config = dict(
    n_layer=9,
    init_std_qkv=0.0367,
    init_std_up=0.0367,
)
Each number is 50 + 12 x the weight over the matrix's rms, rounded and kept within 0 to 99. Layers, rows and columns count from 0.

# gate: layer 3 MLP gate, 1792x448, rms 0.0264, rows 1207-1246, columns 168-223
# up: layer 3 MLP up, 1792x448, rms 0.0253, rows 1207-1246, columns 168-223
# down: layer 3 MLP down (transposed), 1792x448, rms 0.015, rows 1207-1246, columns 168-223
gate1207:42 58 53 48 72 49 67 47 78 54 64 46 27 53 44 26 47 45 60 56 30 75 32 47 48 46 25 43 44 66 34 56 48 40 32 59 62 57 33 31 42 61 55 38 69 29 54 35 58 39 56 31 28 40 48 78
up1207:41 35 32 30 29 30 49 40 45 39 41 49 66 49 45 54 36 52 25 52 60 46 60 55 66 54 58 66 59 36 47 38 61 75 50 50 50 64 58 88 72 54 63 49 41 51 38 37 29 56 70 50 54 50 39 46
down1207:58 49 55 33 30 35 60 47 23 56 35 46 52 76 51 54 52 41 44 70 31 59 36 61 54 50 52 39 53 62 58 43 65 50 50 27 52 63 57 32 57 40 56 59 46 54 39 61 74 52 49 60 37 53 56 47
gate1208:41 46 51 61 26 50 50 51 62 61 47 30 63 42 45 44 64 59 56 44 59 54 37 53 54 58 53 34 52 52 55 15 43 54 43 66 74 55 78 40 74 44 44 68 47 58 35 52 60 59 39 70 60 53 66 51
up1208:31 36 51 50 36 49 43 43 52 52 53 46 18 46 66 56 35 57 50 69 37 62 54 48 54 51 27 53 67 64 67 75 71 32 73 65 72 33 52 40 56 52 36 40 51 37 38 42 43 67 56 33 73 53 56 55
down1208:51 42 41 35 34 17 85 64 55 60 73 37 51 47 32 62 49 42 68 49 62 35 54 17 46 36 62 53 30 33 36 40 20 56 47 60 45 65 59 54 42 43 61 64 57 48 66 55 55 18 71 53 72 58 59 53
gate1209:65 53 47 71 43 55 72 44 42 60 60 63 73 63 61 37 59 32 56 29 50 30 33 37 46 61 43 44 50 45 69 46 35 66 37 62 46 39 55 51 55 58 38 58 45 40 48 46 51 46 23 51 44 44 66 27
up1209:68 54 69 71 45 91 69 43 56 62 46 61 59 24 51 49 49 25 55 63 56 67 65 23 46 50 33 37 57 69 58 59 63 40 35 46 57 38 36 54 51 41 48 46 59 51 57 55 41 50 50 30 62 58 64 74
down1209:24 70 27 27 61 52 36 62 34 20 49 50 53 62 19 45 63 70 48 57 34 79 64 40 37 70 60 55 43 74 51 40 61 67 81 57 44 64 51 44 30 64 58 47 54 50 47 46 30 28 52 57 45 56 59 48
gate1210:65 45 64 42 57 49 26 52 51 60 44 41 63 43 41 38 49 61 44 50 49 55 37 42 46 34 39 54 54 57 56 48 54 36 37 84 72 41 57 60 62 35 52 49 58 41 19 43 58 63 44 64 31 43 59 42
up1210:75 43 45 43 56 44 59 46 39 55 48 53 53 36 67 41 60 76 61 56 43 68 41 53 62 43 63 45 63 43 56 62 46 45 47 45 65 59 40 33 56 41 48 48 64 50 55 40 54 55 48 75 52 63 41 70
down1210:44 51 55 40 49 38 49 48 40 42 46 51 70 57 58 50 37 36 60 51 42 47 51 46 40 47 48 44 56 58 50 58 60 48 51 55 47 52 41 61 55 47 50 53 47 51 49 57 52 55 52 52 60 49 62 39
gate1211:54 63 57 46 51 47 64 51 57 45 36 49 34 21 22 48 46 59 71 45 65 44 33 47 34 43 36 55 49 49 42 51 59 37 65 54 63 47 36 46 59 77 48 54 62 33 40 63 72 52 58 58 21 37 40 38
up1211:53 34 58 55 62 47 49 46 63 47 70 78 62 44 60 53 46 06 56 47 63 42 45 71 49 65 79 35 65 31 49 38 80 43 66 70 40 43 69 48 41 65 41 31 69 46 59 64 36 33 69 50 77 43 58 45
down1211:34 64 33 57 52 32 55 74 75 72 45 50 33 57 59 48 64 67 27 59 39 48 48 23 59 60 79 51 45 45 39 55 52 77 35 23 50 46 35 50 51 25 54 53 29 57 59 46 45 48 23 54 38 48 46 27
gate1212:67 59 58 57 34 32 46 28 59 37 52 52 42 42 54 33 41 69 52 54 37 32 44 45 44 49 35 50 44 68 44 53 40 52 41 64 42 47 60 56 49 46 54 51 43 57 52 18 58 67 47 51 55 35 54 56
up1212:58 30 47 41 39 51 49 53 49 35 56 61 61 35 45 78 63 35 48 23 41 45 61 66 45 66 61 83 47 38 39 52 76 57 51 49 63 66 49 47 42 62 38 51 72 34 48 61 40 63 61 65 55 57 37 33
down1212:62 39 21 45 58 48 33 50 56 53 35 40 31 55 55 46 18 53 71 63 32 49 59 61 40 65 44 70 44 64 52 58 56 48 67 44 32 45 51 41 82 56 48 73 47 63 53 49 63 48 63 45 53 51 67 45
gate1213:58 45 43 56 37 39 42 71 60 53 53 47 23 39 42 26 58 54 55 41 53 44 54 26 50 47 49 57 71 55 57 67 31 26 38 50 48 49 61 57 55 56 62 26 36 17 40 49 56 59 64 34 71 62 53 77
up1213:51 54 41 38 44 44 27 60 64 53 59 36 65 86 47 43 33 59 46 59 51 54 51 48 53 49 67 29 72 61 61 60 43 50 42 47 42 64 55 65 76 50 62 26 57 30 40 60 48 31 57 85 53 44 56 52
down1213:57 58 41 33 44 76 44 43 46 36 26 56 48 73 54 53 50 20 47 66 59 46 63 44 59 54 38 60 73 70 51 55 57 54 48 40 45 65 61 39 59 17 43 45 63 31 42 65 31 56 56 33 46 56 43 49
gate1214:48 20 67 58 34 44 42 64 34 57 57 38 74 69 55 34 45 54 56 58 60 40 40 50 38 48 48 39 51 52 31 42 59 41 58 48 31 39 43 58 45 43 65 37 60 63 42 52 45 45 73 40 52 33 55 43
up1214:40 44 45 58 64 54 45 51 35 63 49 64 42 72 43 31 53 22 49 37 50 58 60 34 60 69 49 43 59 44 70 40 59 50 52 42 45 39 56 72 55 60 63 57 52 49 57 50 36 33 44 39 58 64 55 38
down1214:65 43 71 55 44 33 46 46 58 47 64 45 59 60 54 52 62 61 66 73 54 41 72 52 57 69 54 47 44 64 66 30 41 25 48 74 41 43 40 54 31 55 47 41 46 72 49 37 32 65 41 52 66 30 24 55
gate1215:42 65 65 32 58 39 76 49 47 80 47 61 53 44 45 65 40 69 46 57 41 57 55 65 59 62 37 49 47 63 45 48 26 50 64 52 40 60 42 70 50 50 61 15 57 46 71 48 43 62 41 32 55 42 50 48
up1215:56 49 59 26 55 47 40 38 42 68 53 45 60 45 45 48 75 45 58 45 60 54 42 82 46 57 51 50 46 48 53 42 45 51 63 65 45 26 43 62 50 44 38 68 53 49 56 48 45 42 43 45 63 25 41 42
down1215:53 54 51 41 58 34 48 46 40 41 41 47 42 72 70 40 50 45 51 51 27 52 41 29 49 57 51 34 47 52 68 49 55 42 37 24 59 82 42 70 56 44 57 38 44 33 35 64 74 36 56 34 37 36 57 41
gate1216:53 53 66 57 68 53 49 33 54 45 43 34 66 59 44 29 43 57 63 58 62 44 48 56 68 46 60 50 61 36 46 48 58 46 35 31 58 39 49 56 72 45 68 54 55 70 50 49 40 51 57 45 49 57 49 49
up1216:52 39 33 59 65 58 60 29 58 68 41 45 58 49 51 44 46 47 35 41 58 40 52 48 63 46 56 49 70 40 39 45 43 54 37 58 44 63 39 50 68 45 37 50 50 50 47 52 49 60 43 47 47 69 38 29
down1216:47 67 45 37 62 58 41 63 42 51 47 68 47 62 74 53 45 61 39 28 33 56 65 52 49 36 59 44 40 53 33 58 50 42 48 41 55 47 67 38 30 65 60 60 56 57 40 61 36 46 62 34 76 65 38 58
gate1217:67 81 20 68 60 50 59 73 50 50 58 49 33 50 47 42 39 52 42 44 51 64 42 70 37 63 58 53 30 43 53 55 65 54 72 64 63 62 45 66 20 44 54 57 51 50 43 46 49 46 48 70 32 51 40 62
up1217:28 19 58 43 45 80 59 39 44 52 50 66 43 61 44 51 45 29 51 37 29 43 47 52 45 28 36 36 36 40 57 58 62 56 60 44 69 53 47 48 51 38 34 44 29 52 63 50 53 63 37 89 51 56 42 37
down1217:47 59 48 52 57 41 49 46 29 57 65 50 44 53 46 51 47 59 45 33 38 51 65 45 33 53 84 52 30 54 45 52 44 58 41 49 49 45 21 57 43 73 53 68 47 48 41 40 38 55 54 72 49 69 46 53
gate1218:50 58 61 29 53 61 31 53 41 59 45 47 63 49 44 19 59 65 65 38 59 47 37 58 47 41 58 45 46 40 49 49 58 64 70 45 37 54 43 31 46 55 66 36 57 37 21 57 45 56 55 58 51 51 53 59
up1218:48 44 53 59 64 44 48 51 37 40 37 30 66 72 64 57 48 60 48 61 64 50 49 49 53 29 60 61 50 44 52 32 77 66 57 33 51 65 50 49 29 32 34 46 48 42 35 54 45 50 41 36 46 75 73 62
down1218:48 66 64 73 54 53 54 64 50 54 55 48 66 54 46 37 73 68 51 49 48 43 51 50 49 44 32 48 41 67 46 33 47 67 49 38 67 37 53 52 61 41 32 30 69 48 45 46 54 43 61 58 43 46 53 65
gate1219:61 62 57 51 52 44 58 61 64 25 58 59 56 52 28 80 53 60 49 51 47 38 57 54 50 46 46 56 69 54 25 68 39 36 74 54 33 64 44 62 52 50 66 60 41 54 63 68 42 47 54 43 51 52 45 58
up1219:53 56 53 60 42 43 51 41 47 55 48 42 63 54 40 49 36 37 48 45 64 67 41 57 34 54 37 59 82 50 36 67 58 51 65 48 60 47 58 59 46 65 63 45 36 58 39 48 36 61 42 44 70 41 58 52
down1219:60 41 28 67 30 57 34 58 52 50 39 44 45 45 25 23 36 64 32 45 51 50 46 64 63 56 42 43 37 37 38 47 77 37 41 66 50 62 21 44 33 72 39 46 69 51 37 49 28 53 46 52 60 47 65 64
gate1220:34 50 50 62 35 46 61 50 44 30 23 52 49 40 28 51 53 56 32 57 71 56 60 52 58 50 57 54 60 58 50 58 56 32 59 65 65 28 55 35 67 35 56 69 41 52 35 48 28 42 59 49 46 73 56 60
up1220:46 59 58 45 50 51 57 62 43 53 24 65 53 54 14 46 44 76 33 47 78 44 46 55 48 47 77 63 59 60 48 65 70 29 64 61 44 21 48 49 67 30 58 77 63 61 07 45 21 59 47 66 59 42 41 66
down1220:54 53 55 55 47 48 40 61 39 42 47 40 62 64 59 44 53 51 74 51 30 53 56 44 30 40 32 57 40 44 47 44 48 52 66 44 63 52 49 51 67 47 55 53 63 52 47 52 57 51 49 55 50 50 38 34
gate1221:44 61 66 64 42 50 42 72 30 66 60 58 50 45 28 36 61 33 46 43 52 46 54 44 43 60 33 47 49 43 68 45 47 64 55 41 26 54 63 48 67 59 39 53 68 48 34 56 59 46 43 46 54 46 61 68
up1221:40 55 37 28 52 48 95 37 47 48 44 35 33 58 58 61 55 54 47 38 54 42 62 56 45 27 72 35 39 55 62 38 46 52 62 44 74 39 27 42 23 51 58 62 37 43 28 60 33 60 72 39 63 51 67 23
down1221:29 48 41 69 51 40 43 47 54 50 54 37 33 51 49 39 49 36 20 39 42 58 45 31 44 51 62 31 59 42 50 60 75 38 29 52 59 28 50 31 39 43 44 53 52 45 56 44 43 26 61 67 65 53 64 80
gate1222:54 61 38 32 54 39 60 59 35 37 61 51 30 46 58 61 58 56 42 40 27 37 62 47 26 56 54 26 51 30 54 45 57 48 48 52 40 52 43 33 52 51 32 35 44 57 40 47 28 53 49 68 62 44 38 50
up1222:57 59 43 48 59 24 57 42 25 42 52 55 52 46 70 30 43 35 34 45 49 53 32 50 69 33 66 40 71 70 45 35 47 44 49 45 35 32 40 62 29 54 34 45 48 40 54 43 35 40 44 54 59 51 46 47
down1222:60 56 48 16 38 35 53 52 54 71 33 46 43 51 56 36 44 61 41 56 55 43 32 51 45 46 48 55 50 17 52 50 30 56 62 33 62 57 51 46 52 45 51 33 39 43 30 52 53 49 40 62 33 66 52 60
gate1223:47 48 43 51 50 49 38 58 50 44 37 33 55 50 51 68 38 56 69 50 21 66 30 37 70 62 30 55 71 61 51 48 33 32 44 54 45 45 56 49 55 57 57 64 46 37 53 45 42 57 38 61 66 68 32 48
up1223:37 29 49 50 31 62 29 37 50 82 52 52 52 28 47 73 52 63 54 48 66 66 66 44 39 65 46 45 59 31 62 45 63 61 51 50 52 58 35 51 59 60 22 45 49 56 44 37 54 51 49 72 45 60 47 42
down1223:48 37 53 46 54 41 52 49 49 30 70 54 76 62 42 30 46 43 41 45 51 48 57 55 41 55 82 50 59 64 57 69 71 22 46 54 56 32 54 53 49 40 49 37 51 36 52 38 35 33 45 36 37 53 41 40
gate1224:74 37 38 29 40 75 49 29 33 50 37 58 65 63 58 47 44 39 34 66 57 54 41 41 55 55 63 58 46 68 70 42 69 36 53 78 35 57 44 45 33 61 57 49 28 51 51 39 65 58 47 44 57 66 55 44
up1224:60 37 35 39 57 57 62 48 22 46 42 53 39 52 44 55 51 51 29 40 76 71 37 27 45 42 50 61 58 47 70 41 68 42 50 69 71 38 39 73 44 63 42 26 36 37 61 45 50 61 66 42 65 53 69 64
down1224:38 45 56 74 69 41 61 50 54 62 43 42 53 50 52 61 50 49 47 52 38 55 81 58 55 51 42 65 68 43 52 28 31 49 41 38 41 44 79 57 58 53 48 69 54 56 46 57 62 55 73 36 33 50 61 57
gate1225:38 37 22 60 56 53 54 60 39 48 48 37 63 68 42 25 59 61 52 45 37 22 55 47 35 41 20 44 40 69 58 60 58 39 54 48 45 36 40 64 34 41 51 52 55 24 67 45 61 51 51 60 38 57 39 41
up1225:56 42 61 54 38 61 49 70 35 32 53 54 67 68 64 42 58 43 52 39 63 54 44 30 36 54 46 63 40 38 64 47 67 74 69 65 58 49 43 67 42 42 67 46 60 49 74 54 59 42 45 55 39 28 48 34
down1225:62 62 52 28 47 66 51 61 49 50 40 55 47 59 69 56 53 45 42 58 23 49 41 50 34 44 34 43 39 57 44 52 41 50 45 47 36 59 62 45 57 52 54 56 67 42 44 63 30 21 54 33 37 60 70 67
gate1226:54 47 57 43 66 31 37 37 63 61 54 35 54 50 41 55 54 52 63 41 48 50 58 31 49 47 50 75 63 48 38 65 46 45 35 39 41 55 46 72 44 43 76 50 55 52 50 57 53 59 66 39 29 41 31 53
up1226:14 56 52 52 39 70 57 44 44 45 44 43 47 60 42 45 40 36 36 63 45 48 48 78 54 62 68 37 43 53 74 47 36 54 58 52 46 75 52 42 49 43 20 36 42 52 47 58 59 29 39 62 66 72 57 42
down1226:46 34 53 56 55 36 43 40 48 41 44 49 63 56 38 56 51 55 60 63 45 49 53 62 55 53 59 52 57 51 65 53 48 56 36 49 38 52 55 38 44 42 54 57 45 55 62 46 40 56 62 52 51 55 54 55
gate1227:53 71 73 58 59 37 42 47 38 56 34 46 46 37 39 55 29 46 44 61 60 33 62 54 59 69 57 38 69 53 49 50 51 38 50 50 44 64 48 42 34 44 50 65 48 36 45 53 60 42 61 64 51 30 59 50
up1227:42 39 24 52 35 52 52 58 34 28 41 69 48 44 53 63 70 59 57 32 63 43 45 39 36 40 51 58 45 37 49 35 62 53 48 30 49 60 39 67 64 36 49 38 43 54 49 27 34 55 43 32 51 60 36 52
down1227:66 48 56 72 61 45 66 44 47 45 37 50 48 43 37 20 42 38 67 63 52 43 48 44 48 46 44 41 51 45 28 69 82 46 51 54 56 46 39 51 45 59 54 67 78 62 44 61 47 45 43 53 51 50 50 51
gate1228:42 29 61 67 48 41 48 44 61 43 53 46 57 71 48 55 41 44 67 64 44 74 64 72 76 82 45 49 49 14 40 37 46 42 62 82 44 51 43 55 55 41 34 57 60 63 67 55 69 47 64 24 35 43 62 40
up1228:50 20 51 61 62 56 45 53 52 54 61 37 41 64 59 34 54 43 62 70 27 53 64 69 65 53 26 42 69 43 53 54 43 39 61 80 35 45 70 60 62 49 36 50 60 55 64 56 79 50 72 36 28 40 55 37
down1228:56 60 55 46 65 39 57 51 59 44 54 40 69 47 43 42 55 50 59 53 47 38 42 61 51 45 56 37 55 61 36 62 60 74 38 59 52 71 46 52 63 51 51 38 58 47 42 47 52 45 67 49 54 60 53 44
gate1229:67 66 41 70 23 93 56 46 46 57 35 47 45 55 66 19 50 50 51 64 28 31 46 53 44 59 52 51 71 54 34 49 39 61 39 46 27 57 49 63 43 33 56 37 48 35 41 49 52 48 39 49 40 43 52 68
up1229:51 45 54 46 41 29 52 40 67 57 66 62 60 41 53 58 75 61 54 52 43 46 53 40 55 46 50 38 67 33 71 88 26 42 38 54 61 31 39 43 66 53 64 40 55 50 58 52 41 51 61 56 53 48 46 31
down1229:54 38 34 51 61 47 62 49 55 40 58 43 35 50 62 39 53 60 39 27 63 25 27 57 65 42 41 55 71 53 37 46 57 34 66 56 38 53 49 55 54 60 65 42 29 50 55 32 52 57 63 06 45 61 58 47
gate1230:75 43 40 52 53 58 54 65 62 58 64 57 50 50 44 57 51 43 61 58 33 53 65 65 55 46 49 58 45 47 64 62 48 31 46 39 60 44 24 52 63 65 48 56 38 41 51 16 36 30 55 49 83 71 53 51
up1230:41 53 31 35 49 40 56 48 52 22 38 44 40 47 51 58 27 46 46 40 53 57 40 63 51 44 54 61 63 39 44 28 48 47 56 41 57 57 39 52 56 50 48 38 43 62 53 65 49 62 37 35 37 42 54 57
down1230:38 51 48 35 57 21 47 71 55 58 51 38 55 53 38 57 27 53 37 70 57 48 40 68 59 35 39 56 59 61 53 57 34 58 52 48 44 35 43 42 41 44 68 49 26 49 29 30 46 45 44 54 57 41 77 59
gate1231:44 25 47 41 69 65 39 63 56 46 38 23 35 60 50 39 41 54 46 54 42 28 46 56 46 41 49 48 54 36 42 60 57 39 22 51 51 36 46 59 40 54 55 48 32 43 37 51 66 51 48 50 35 15 47 58
up1231:65 55 37 34 62 59 23 52 52 48 29 63 35 50 41 53 47 47 41 62 62 60 37 57 55 67 34 56 44 42 46 56 61 51 50 48 58 60 56 72 64 42 61 43 21 64 51 53 44 55 48 32 50 46 54 52
down1231:39 46 51 44 33 36 38 38 38 59 53 54 48 66 46 56 44 26 53 46 37 43 42 20 46 55 63 65 44 48 47 47 41 49 52 42 41 66 47 39 40 38 60 52 57 55 44 39 59 62 36 30 49 67 44 33
gate1232:64 55 71 49 48 29 35 62 41 76 28 27 43 58 52 51 34 37 41 38 29 49 43 60 33 53 57 60 43 71 29 65 41 39 72 51 39 59 41 50 68 67 56 53 57 54 58 44 52 37 45 46 38 48 35 46
up1232:49 58 54 29 53 32 43 54 39 69 24 63 59 47 38 46 24 41 41 41 21 60 57 55 22 39 58 58 35 47 43 57 29 38 53 76 26 39 53 64 49 41 52 32 66 53 57 30 44 46 64 50 37 32 43 43
down1232:38 58 36 43 54 39 45 30 63 57 58 59 70 61 36 52 42 38 41 37 27 50 50 51 28 55 73 56 41 34 40 70 52 63 50 50 36 54 37 42 64 66 51 46 64 68 53 40 24 57 42 54 69 54 36 36
gate1233:53 44 33 59 41 59 55 42 39 40 63 56 60 67 45 40 60 53 52 50 53 68 54 54 34 40 60 47 57 44 39 50 36 48 71 25 45 57 56 45 57 41 33 59 40 12 53 45 53 54 53 41 59 56 74 30
up1233:52 23 27 36 14 56 45 57 42 33 38 43 36 60 53 44 57 63 50 43 37 52 35 68 47 61 63 52 24 60 33 47 30 58 65 62 53 51 40 24 52 60 44 38 62 37 48 34 61 32 57 64 56 37 53 33
down1233:61 56 60 32 51 66 29 61 53 66 50 67 47 56 54 34 58 56 48 69 48 31 61 42 64 49 48 66 75 55 67 55 38 46 62 45 44 52 45 40 45 43 30 64 37 67 72 60 42 80 48 52 50 67 34 45
gate1234:37 47 37 27 69 65 51 41 44 36 75 57 42 41 56 50 40 36 77 49 25 55 52 46 56 46 52 36 52 50 25 51 47 68 64 44 46 53 29 61 46 42 40 55 61 30 21 51 49 38 50 90 42 46 41 43
up1234:79 59 50 20 49 49 53 58 66 52 41 51 37 66 52 42 57 41 61 68 54 42 40 30 48 74 51 39 38 50 61 39 42 42 57 29 67 47 49 42 47 38 58 73 60 56 54 37 57 44 68 22 63 38 58 52
down1234:58 68 70 40 28 55 80 67 53 53 50 60 43 57 34 49 56 70 56 62 57 47 61 45 54 57 51 43 50 50 75 51 28 63 63 79 69 39 74 63 44 48 51 59 38 47 46 38 58 54 71 64 67 36 62 36
gate1235:61 58 60 44 44 60 57 40 41 35 64 22 54 32 22 61 58 43 36 37 34 38 67 34 46 55 38 54 40 70 54 60 48 28 41 49 56 47 35 87 58 57 31 46 51 56 23 52 48 40 60 52 39 56 39 53
up1235:47 61 44 57 43 35 41 41 53 58 28 45 35 50 69 62 42 60 68 37 75 40 50 66 54 47 71 63 48 44 43 34 44 70 64 43 62 47 64 56 54 34 65 78 70 39 59 36 52 38 57 49 60 69 65 44
down1235:59 37 63 52 26 47 44 62 68 45 52 38 43 67 44 50 56 37 59 40 55 43 47 35 66 61 47 42 62 60 68 39 55 48 43 50 39 49 54 69 35 62 53 48 58 42 40 63 56 48 51 32 47 36 64 51
gate1236:72 61 51 58 41 47 53 66 34 52 40 59 46 22 44 28 59 70 36 46 44 59 51 56 57 36 67 32 63 61 54 41 72 51 61 66 37 44 57 47 59 71 62 42 31 36 32 53 69 42 56 52 66 55 35 62
up1236:43 51 56 55 46 32 37 37 58 30 39 66 48 46 47 35 44 44 41 71 40 14 39 58 55 64 47 49 38 73 36 44 20 49 61 48 48 68 49 35 42 58 57 40 44 33 41 45 45 49 32 46 57 42 52 64
down1236:41 47 53 46 54 64 62 41 51 31 77 63 43 53 74 67 40 64 76 66 56 61 46 53 45 55 68 33 61 68 14 76 56 60 50 46 40 28 65 74 49 29 35 49 50 54 44 51 61 67 52 75 28 50 75 57
gate1237:44 54 60 43 56 32 69 61 47 49 35 51 54 43 40 42 55 55 41 60 78 55 61 51 72 48 50 55 45 67 66 54 60 54 48 50 68 59 54 45 39 63 54 43 45 54 45 31 71 53 47 32 41 33 53 58
up1237:65 39 58 48 58 53 60 51 38 41 52 44 65 39 30 32 76 62 45 61 80 66 66 67 52 55 36 53 39 38 65 45 55 46 22 60 58 34 55 30 54 66 66 47 73 55 44 49 51 48 50 50 43 48 69 69
down1237:39 47 47 55 48 36 39 43 52 43 66 46 33 66 53 40 58 40 44 58 52 35 53 41 57 52 63 49 64 55 51 48 55 71 47 44 39 52 59 60 68 48 48 55 66 54 45 52 55 43 54 59 54 38 37 42
gate1238:66 60 52 61 59 68 48 34 35 32 37 35 56 45 47 46 53 58 23 51 38 39 31 35 61 35 61 44 45 44 33 52 31 44 47 36 49 53 47 67 50 45 43 64 29 32 41 53 46 47 19 53 42 36 46 68
up1238:46 50 26 46 19 47 48 43 68 63 68 24 40 51 55 46 61 32 52 39 44 52 49 64 60 62 46 72 47 39 48 20 57 47 32 54 17 60 51 44 35 37 57 46 38 42 62 54 59 60 64 55 36 52 52 42
down1238:46 36 61 38 63 45 55 61 25 87 58 17 33 39 60 58 41 39 45 37 79 57 30 42 55 66 66 49 40 65 55 33 34 49 53 44 33 61 64 46 81 52 73 58 55 43 41 40 68 40 45 33 44 42 32 52
gate1239:49 62 47 47 58 56 43 35 23 44 59 43 53 55 45 29 56 44 16 69 60 73 36 53 47 33 71 61 50 52 68 28 63 34 45 49 49 53 66 55 56 63 51 56 71 42 42 37 51 31 61 60 38 73 59 59
up1239:49 32 50 50 31 44 39 42 54 56 44 58 52 36 52 43 47 49 50 51 42 35 69 58 61 45 44 66 59 48 50 46 24 69 47 51 43 57 48 62 73 46 63 58 49 47 63 38 29 38 67 66 42 59 46 57
down1239:52 54 42 38 52 47 56 71 47 51 42 66 51 63 64 55 51 56 49 47 40 45 48 57 54 26 41 46 55 53 51 38 49 58 49 76 55 36 39 56 52 64 48 55 71 65 54 61 68 49 47 70 84 61 53 47
gate1240:59 48 55 63 65 42 51 45 52 49 33 43 44 37 60 48 73 43 43 39 39 43 43 48 61 44 56 50 49 55 60 52 40 57 58 57 27 49 70 52 45 50 62 48 47 56 49 42 39 55 51 44 52 41 38 58
up1240:59 50 53 42 57 50 50 60 61 51 36 66 44 34 60 59 63 36 52 69 62 62 42 52 47 39 61 43 51 48 49 50 43 51 57 55 44 45 50 51 57 38 79 52 42 53 44 55 61 40 56 36 60 38 61 52
down1240:43 41 40 70 43 59 53 61 56 58 57 38 54 51 56 47 62 51 59 75 50 55 42 45 58 44 33 32 50 58 70 44 56 45 59 45 64 51 53 52 27 46 66 41 44 56 34 52 47 37 58 58 44 51 59 40
gate1241:47 48 46 64 37 47 32 43 40 74 68 54 33 57 44 74 47 79 52 43 69 60 39 41 63 31 49 52 49 65 49 46 39 40 46 58 24 45 51 32 48 62 39 51 56 34 49 59 31 36 35 52 49 51 62 36
up1241:67 49 58 59 61 57 44 66 55 35 26 41 60 59 28 37 38 22 64 39 65 59 51 65 64 74 45 50 61 50 56 49 49 56 44 59 51 62 55 46 51 37 52 59 33 58 60 45 49 50 53 42 49 45 64 59
down1241:55 66 25 52 60 37 48 46 59 49 50 49 47 45 49 47 58 53 38 48 40 49 44 32 67 61 38 51 48 41 53 33 48 57 56 39 47 22 54 52 56 56 49 46 34 40 63 54 81 72 61 51 50 73 50 53
gate1242:23 60 56 48 42 34 46 57 60 54 51 53 39 52 58 46 51 50 49 58 49 61 52 57 54 58 31 46 59 47 53 44 51 48 32 79 42 57 52 62 49 62 55 31 47 63 70 47 34 17 36 42 36 34 49 54
up1242:66 51 67 49 57 55 35 48 46 40 63 70 58 37 31 49 40 57 41 63 37 41 37 35 64 72 40 20 41 43 78 63 32 51 41 43 56 36 41 56 37 44 51 66 38 33 56 39 28 43 55 46 53 37 28 63
down1242:49 42 36 42 32 49 22 51 73 72 34 58 71 53 38 43 44 50 46 79 21 37 52 29 56 45 57 61 60 54 51 50 50 65 38 44 58 58 48 53 42 41 55 47 87 22 60 36 54 28 53 54 25 27 39 57
gate1243:62 55 62 35 57 30 60 56 61 55 43 32 57 46 65 49 37 46 54 33 65 57 76 40 50 60 60 59 67 63 44 56 44 50 63 36 58 58 47 50 63 41 51 61 29 36 25 43 65 40 52 62 44 70 75 34
up1243:66 71 54 62 58 48 56 61 29 29 58 47 47 65 47 39 62 43 74 47 57 47 32 47 48 57 46 44 21 41 38 37 54 54 35 54 48 36 66 53 37 24 29 42 61 47 36 40 72 44 47 63 38 29 23 45
down1243:57 37 68 66 34 47 52 55 41 49 43 69 53 44 56 60 30 60 51 50 40 43 65 39 51 50 39 34 45 72 69 44 57 28 37 70 49 55 66 36 73 48 51 52 70 40 41 57 54 36 60 70 24 46 33 61
gate1244:60 80 46 58 39 56 54 41 58 56 64 36 33 51 60 43 51 60 57 39 32 61 44 56 43 67 45 54 62 34 52 83 48 20 43 42 83 47 28 55 40 43 48 69 29 50 64 52 74 49 37 48 66 32 47 24
up1244:53 39 63 43 73 44 51 73 36 76 59 65 63 47 43 37 62 46 48 56 44 56 58 47 40 81 52 52 45 61 43 42 29 48 50 52 41 38 62 37 36 48 46 72 53 52 47 19 47 58 50 65 53 57 41 44
down1244:35 59 53 39 36 58 66 31 44 57 51 69 55 34 68 37 36 40 58 80 55 51 51 51 30 55 31 54 57 73 24 53 71 48 51 51 69 76 50 58 59 42 51 48 51 42 53 63 28 80 30 47 60 30 43 37
gate1245:59 45 29 40 25 43 49 39 52 44 41 46 57 60 77 46 54 50 38 55 34 59 64 64 53 64 40 52 45 62 64 55 66 28 54 45 61 45 48 50 37 52 50 49 48 43 52 34 29 37 79 57 59 74 68 44
up1245:39 58 62 61 48 64 52 51 65 47 50 42 60 63 57 41 35 42 59 49 61 52 73 52 62 45 57 61 51 50 55 45 61 42 42 49 73 41 74 39 62 51 51 40 34 57 46 61 62 40 51 33 29 59 52 53
down1245:36 49 62 45 50 23 44 56 37 42 48 54 51 39 60 53 61 75 54 44 51 48 55 32 54 51 51 56 27 34 42 54 56 41 85 55 51 51 45 44 41 47 36 30 50 42 59 49 28 41 63 65 37 38 66 43
gate1246:66 52 25 47 43 50 50 57 39 44 20 43 44 33 40 56 49 60 79 34 45 56 63 40 66 65 44 43 54 43 46 56 37 35 59 55 52 49 51 73 56 59 46 52 52 39 34 40 44 26 36 38 59 51 47 48
up1246:58 52 72 60 30 44 38 47 46 42 76 51 65 40 48 55 47 46 73 57 49 60 51 43 60 72 35 65 55 59 37 59 64 44 50 67 50 29 52 56 56 46 41 37 41 62 51 42 37 58 49 65 35 64 55 35
down1246:43 59 48 77 49 67 29 43 68 59 60 38 05 36 38 41 60 78 35 54 38 28 54 59 27 48 81 11 41 36 67 40 60 45 35 44 35 57 27 51 71 53 49 42 53 62 51 60 44 53 63 31 39 42 37 68